Weights of a small GPT-style language model, trained from scratch on English Wikipedia.
Size: 10 layers, width 256, MLP 768 SiLU, vocabulary 646.
Each number is 50 + 10 x the weight over its row's rms, rounded and kept within 0 to 99. Layers, rows and columns count from 0. The size before them is the row's rms in percent of the matrix's.

# layer 2 MLP down, 256x768, rms 0.0196, rows 0-33, columns 0-95
074:69 48 64 55 41 56 76 49 55 47 36 40 46 47 53 55 45 54 36 43 52 41 39 46 62 46 50 60 47 38 57 49 32 59 69 48 33 74 38 38 41 60 58 49 62 61 49 67 59 36 46 35 53 30 47 42 59 45 59 51 37 57 42 42 53 43 71 37 41 52 33 49 68 49 51 46 49 37 37 40 45 45 52 45 42 29 61 57 55 31 44 33 55 61 61 39
095:52 54 56 40 37 43 40 52 63 49 42 38 53 54 53 54 27 54 61 51 43 43 45 37 38 55 38 40 45 39 58 57 63 53 23 37 67 43 57 44 56 45 61 57 32 41 64 52 52 46 42 55 44 27 49 60 51 42 53 64 50 50 43 52 52 27 52 56 65 45 59 45 38 59 41 40 36 30 66 53 73 55 40 59 39 35 30 37 62 50 46 53 44 63 39 47
083:52 43 62 49 53 28 51 55 40 36 69 91 59 54 52 82 66 47 39 38 58 46 40 55 52 41 48 42 46 46 46 25 54 33 73 50 27 61 43 37 49 63 34 32 56 60 53 24 58 60 55 27 57 54 41 65 63 56 46 48 43 41 31 44 54 64 37 33 42 45 51 57 40 52 68 50 61 44 46 60 54 47 59 54 32 43 44 48 64 22 61 46 51 48 39 54
096:63 29 69 42 43 47 60 37 51 57 65 52 28 40 43 26 67 51 48 48 53 54 55 31 46 58 62 51 48 63 49 66 40 50 48 60 51 69 59 57 41 36 43 48 28 54 60 54 50 44 45 51 44 31 47 34 36 40 43 22 47 57 49 47 42 45 62 60 52 50 62 49 50 38 46 55 58 67 36 63 53 66 33 48 64 55 61 42 47 42 40 66 45 42 50 50
098:60 53 54 61 50 64 39 48 64 46 74 72 48 50 42 71 55 68 41 64 49 50 41 52 47 41 74 46 39 44 49 66 46 49 53 57 68 53 44 52 39 56 58 63 56 55 38 45 38 61 79 43 47 61 39 60 57 38 36 40 38 47 44 53 57 46 61 43 47 64 46 44 59 54 49 30 46 37 41 37 47 48 49 43 58 47 30 68 51 69 52 50 55 55 65 56
087:12 45 65 64 32 48 49 49 50 72 55 57 52 48 53 35 25 57 42 42 54 35 43 49 64 67 45 48 48 44 38 43 48 52 55 27 71 58 42 58 75 42 67 65 55 48 37 59 50 42 51 59 49 48 58 44 50 51 73 58 44 44 65 55 49 40 58 69 40 36 50 34 68 50 38 44 43 41 58 53 66 63 49 49 50 43 53 48 51 62 43 30 40 66 38 48
092:52 42 68 41 45 51 62 46 49 39 58 64 55 46 42 57 42 65 53 41 47 61 47 43 49 37 55 47 56 61 49 43 47 59 34 50 75 57 49 64 38 51 59 32 33 26 45 52 47 47 53 71 45 53 49 59 48 40 40 52 51 42 51 40 51 72 42 41 54 47 51 55 33 50 63 38 44 52 57 55 48 56 13 58 38 49 30 38 53 16 46 58 48 60 45 69
079:53 45 41 60 45 69 45 49 38 50 00 66 57 64 41 39 45 46 54 59 70 61 50 54 55 60 81 47 48 48 50 30 41 47 48 57 55 39 44 40 55 59 42 36 42 63 50 45 70 44 77 39 34 62 53 52 47 40 34 41 47 48 48 45 56 33 42 56 57 48 53 48 53 52 47 64 51 50 48 51 46 40 37 48 44 61 33 55 38 47 50 59 35 35 63 49
112:49 20 31 48 50 31 35 51 43 36 38 61 61 46 53 39 43 66 59 58 47 42 45 38 57 53 41 33 49 47 65 65 47 49 53 59 53 56 46 49 46 60 41 35 41 48 61 40 53 54 46 40 40 35 56 70 59 39 47 44 53 36 40 41 39 39 52 53 59 54 50 47 34 50 39 48 54 43 44 51 47 49 49 60 38 38 46 58 61 34 50 64 53 46 66 37
111:65 61 73 48 59 42 44 47 47 43 42 56 57 45 53 32 50 50 68 26 55 47 37 33 62 48 52 55 36 53 46 38 64 48 40 54 67 42 54 51 38 38 54 42 40 39 58 56 53 44 41 43 44 78 58 67 46 43 42 57 55 62 60 49 64 61 56 57 36 49 61 62 56 52 52 49 49 64 38 76 52 47 58 61 40 48 62 60 54 44 52 52 49 70 40 54
091:58 56 47 47 62 48 58 43 48 44 50 44 47 48 62 24 45 25 62 29 53 38 59 30 53 48 62 55 55 55 33 52 60 46 51 53 48 40 54 37 59 57 52 47 48 60 50 52 49 45 51 60 34 67 42 57 39 39 47 32 44 49 65 51 41 51 52 39 38 67 58 58 65 50 50 54 50 54 44 66 41 29 62 42 51 44 52 40 55 70 48 50 46 61 43 40
109:20 35 61 45 38 51 44 39 37 56 67 54 47 56 54 49 39 63 52 42 47 63 44 63 31 39 51 44 47 65 45 37 61 49 50 37 61 44 45 39 57 48 48 53 46 49 43 26 46 55 42 41 58 49 50 44 59 54 54 51 64 51 43 54 51 58 53 61 60 57 50 58 34 52 41 48 49 45 63 35 59 55 63 48 41 57 32 41 54 35 40 31 57 40 51 42
095:52 66 58 41 49 48 31 58 57 64 61 47 68 50 57 54 48 52 50 52 42 57 45 30 60 65 21 49 40 45 56 32 57 69 41 38 50 57 40 56 54 49 55 53 50 46 43 51 39 53 32 45 57 46 47 50 53 44 44 71 59 47 54 50 38 43 63 64 61 33 40 50 60 22 49 55 54 46 50 55 52 50 31 70 48 64 51 66 44 54 49 53 59 49 42 47
103:60 46 40 61 49 66 48 62 41 48 63 48 36 77 40 47 42 54 60 52 58 56 48 55 52 45 34 41 50 52 68 28 61 59 60 55 43 41 46 54 68 33 57 42 52 40 57 58 53 50 49 51 45 50 52 44 49 38 45 59 53 56 25 48 41 50 35 49 47 42 58 32 53 53 68 53 43 63 53 51 36 50 38 59 65 62 53 64 43 32 40 73 43 46 40 57
119:54 42 46 61 48 53 56 46 60 41 42 60 48 53 49 33 64 55 45 48 58 48 52 58 39 54 56 63 42 34 63 45 38 56 59 65 51 63 28 40 46 56 67 42 58 55 48 39 59 35 45 23 52 55 46 50 55 47 55 22 43 45 65 61 49 32 58 53 59 46 51 53 67 54 51 60 41 31 28 52 52 36 47 32 51 48 47 50 56 35 46 49 46 50 63 30
102:71 43 70 58 54 52 55 30 51 57 81 54 59 54 62 36 49 51 61 36 55 64 46 38 64 52 34 61 61 40 45 45 46 47 53 73 59 67 48 30 43 49 69 55 61 49 59 71 52 32 50 48 59 40 54 37 63 39 52 40 41 55 50 46 58 44 62 53 30 67 41 41 64 39 45 64 52 46 34 60 41 49 48 48 35 43 47 61 57 24 41 48 58 60 58 38
102:58 43 29 56 54 52 36 63 62 45 33 49 62 55 79 51 32 49 63 39 40 60 52 51 35 55 47 32 45 35 56 52 20 46 46 52 46 37 60 39 43 50 58 50 48 38 48 48 54 56 56 30 36 57 51 55 50 42 59 48 57 55 56 62 28 33 56 64 56 49 57 56 42 66 28 45 56 51 46 62 43 49 50 60 53 40 50 51 45 52 43 57 44 39 47 50
091:56 51 40 48 38 45 84 41 43 58 48 51 66 53 59 44 36 56 41 52 61 66 45 51 56 65 35 50 66 66 35 48 75 56 36 57 55 47 39 53 50 47 57 62 61 50 36 55 55 49 59 55 78 26 61 47 68 63 51 54 69 50 57 42 60 47 51 53 55 43 36 43 35 23 41 33 46 46 66 60 71 59 37 41 30 66 44 56 52 50 47 40 59 42 49 34
081:58 51 46 49 52 58 51 45 55 41 21 65 54 57 43 57 63 47 49 52 48 65 58 58 35 45 41 34 41 41 57 45 50 56 50 51 21 28 55 54 46 49 34 59 47 54 54 45 54 61 46 56 69 48 45 37 55 43 48 56 56 56 43 47 67 65 29 50 47 50 46 43 44 63 62 55 41 61 42 43 39 45 60 60 32 51 37 52 36 78 60 55 61 45 56 41
105:52 50 39 51 58 64 63 56 56 59 47 49 50 56 49 39 50 58 66 55 37 54 53 52 37 52 52 41 64 45 63 44 40 56 45 56 37 45 46 62 65 38 60 53 59 52 59 56 28 45 62 44 47 49 51 57 52 28 45 66 46 67 44 53 53 49 48 56 17 55 49 49 42 40 55 39 53 57 41 51 49 51 63 54 62 58 50 53 48 62 51 51 59 51 56 59
096:56 47 68 62 50 57 38 65 53 37 73 37 39 62 42 45 64 50 26 69 38 53 55 52 38 53 82 50 48 58 57 63 45 39 51 55 44 89 46 52 43 47 39 61 53 59 48 70 37 43 62 44 45 53 50 42 40 57 59 42 57 51 48 52 47 39 63 62 53 39 63 41 64 45 46 65 45 52 51 43 54 40 53 22 60 45 53 61 51 72 59 44 48 46 62 57
084:50 37 62 53 66 50 29 41 37 46 32 72 58 47 40 44 52 49 31 60 41 53 42 60 43 55 39 48 62 65 39 53 60 56 45 50 65 51 44 62 37 51 51 53 53 37 41 47 51 51 44 43 61 41 55 27 50 68 53 41 56 48 36 43 30 37 50 53 55 19 42 30 43 43 48 61 53 43 59 52 56 57 49 43 54 63 50 65 35 38 30 61 59 21 61 48
106:52 45 72 54 46 46 54 38 61 49 20 62 47 54 58 68 50 42 33 54 48 49 45 48 52 60 45 56 64 59 45 55 76 32 34 61 69 34 59 45 45 54 40 59 51 66 56 61 45 51 61 59 56 26 50 50 71 57 40 44 59 59 37 46 55 44 44 53 60 56 52 42 51 42 60 57 53 39 68 51 60 52 38 56 39 44 57 85 57 44 58 46 64 43 51 49
091:57 52 52 32 62 38 36 56 51 51 29 43 61 49 54 45 49 44 46 19 63 57 51 33 46 52 39 36 36 61 63 32 53 47 42 47 48 33 46 41 43 62 51 35 41 66 61 42 43 48 52 49 63 49 30 50 60 49 43 45 35 72 44 51 48 59 50 37 42 49 31 42 33 56 55 52 46 57 36 62 42 44 61 41 49 60 46 66 40 70 64 53 54 43 52 45
092:50 51 35 59 57 53 56 52 48 40 49 53 51 71 52 43 61 52 44 44 48 50 35 59 47 38 70 51 44 60 45 56 58 34 77 51 42 67 64 51 38 39 39 60 24 49 70 51 47 63 58 47 45 52 68 53 67 51 66 55 51 47 47 46 52 35 47 39 37 42 55 63 65 50 44 54 49 62 63 59 45 60 31 53 41 40 68 39 43 58 34 45 46 56 39 63
081:60 47 61 59 52 35 58 55 48 43 60 46 60 38 51 46 47 44 55 30 48 53 40 35 59 61 53 44 48 58 46 53 72 47 59 52 32 45 61 50 53 47 33 53 40 49 53 49 63 58 55 60 48 66 52 67 43 63 54 56 64 40 57 52 37 82 36 41 54 50 50 55 37 63 49 53 62 76 54 60 44 49 63 53 51 62 56 42 66 71 50 57 50 65 36 61
087:31 53 66 56 58 42 50 59 55 58 28 60 44 41 28 49 62 51 39 46 43 44 49 46 39 36 35 67 52 49 57 32 51 53 45 39 51 40 32 52 46 56 42 30 76 55 58 66 46 55 49 60 46 55 36 47 42 44 57 38 51 40 51 53 52 44 66 49 53 51 50 46 56 54 58 53 46 48 38 27 39 50 63 39 65 48 56 40 51 36 66 42 37 58 59 46
117:52 40 70 63 33 73 40 52 41 60 49 65 48 55 29 40 48 51 43 59 47 44 29 55 46 43 44 37 60 55 42 60 41 47 53 62 49 57 50 63 47 38 40 64 52 42 27 52 43 62 51 40 51 32 53 50 51 58 48 48 56 56 34 36 66 36 51 62 50 53 45 51 48 55 33 47 54 45 47 34 68 65 42 58 52 46 50 39 55 56 53 56 28 58 43 49
098:51 34 61 64 46 48 69 48 38 50 56 36 31 57 58 24 53 40 48 45 49 52 38 62 39 54 51 49 41 33 53 64 53 25 56 58 67 71 46 36 58 47 54 45 31 45 43 45 65 55 52 40 47 47 51 50 53 51 63 29 28 42 46 40 46 45 36 57 36 44 54 49 44 60 46 51 52 34 52 71 73 54 36 47 39 35 66 57 61 58 46 50 40 33 57 46
096:53 48 43 56 34 67 35 55 57 55 21 51 62 57 56 43 61 53 44 50 39 66 51 46 60 49 33 45 39 43 57 29 64 55 45 64 47 20 40 36 34 51 49 59 52 48 47 47 46 50 40 50 65 38 42 73 52 54 42 43 46 29 50 41 62 41 45 54 62 50 45 56 63 49 48 36 54 40 52 47 40 33 50 35 58 46 57 55 51 55 56 57 61 46 60 59
087:39 53 66 48 52 52 33 29 58 60 61 59 52 39 39 56 52 48 49 47 60 38 55 60 57 47 64 64 32 37 33 29 50 53 45 50 39 49 43 44 42 57 53 52 59 65 49 37 64 46 49 45 41 52 35 46 63 41 56 37 53 58 44 52 66 60 47 52 53 40 57 57 63 30 51 61 58 38 46 41 57 63 56 54 43 52 43 53 56 45 40 48 42 67 67 38
117:56 45 44 45 49 56 41 36 35 53 71 42 60 40 48 66 39 43 48 39 51 45 44 48 70 41 74 55 64 43 37 56 38 49 33 64 54 54 53 47 38 49 62 53 54 40 48 52 47 44 64 58 43 35 53 45 17 42 33 45 47 47 55 28 65 42 51 46 39 48 47 32 52 56 39 47 42 33 44 44 47 41 53 41 46 39 44 64 38 62 60 53 38 67 45 40
100:49 68 27 29 69 48 29 53 52 46 51 67 60 66 46 74 53 57 63 43 55 61 48 42 55 48 75 54 52 60 56 51 45 51 46 62 55 40 55 49 51 63 59 43 41 41 66 52 46 47 42 52 62 49 47 33 62 40 47 44 53 62 43 48 53 52 60 48 42 72 56 55 51 32 54 54 52 56 58 36 37 52 75 48 50 45 31 51 31 57 40 62 70 54 56 45
094:50 53 44 45 44 36 35 56 59 41 82 46 37 33 56 62 66 54 47 34 37 43 61 46 41 56 50 25 36 42 52 34 50 52 48 33 51 63 52 53 30 41 44 53 64 41 49 49 58 68 54 42 40 54 48 56 58 58 49 71 52 45 53 54 46 53 64 63 50 31 50 38 54 55 50 45 50 52 37 34 40 52 45 61 49 54 50 55 46 49 56 56 57 68 56 50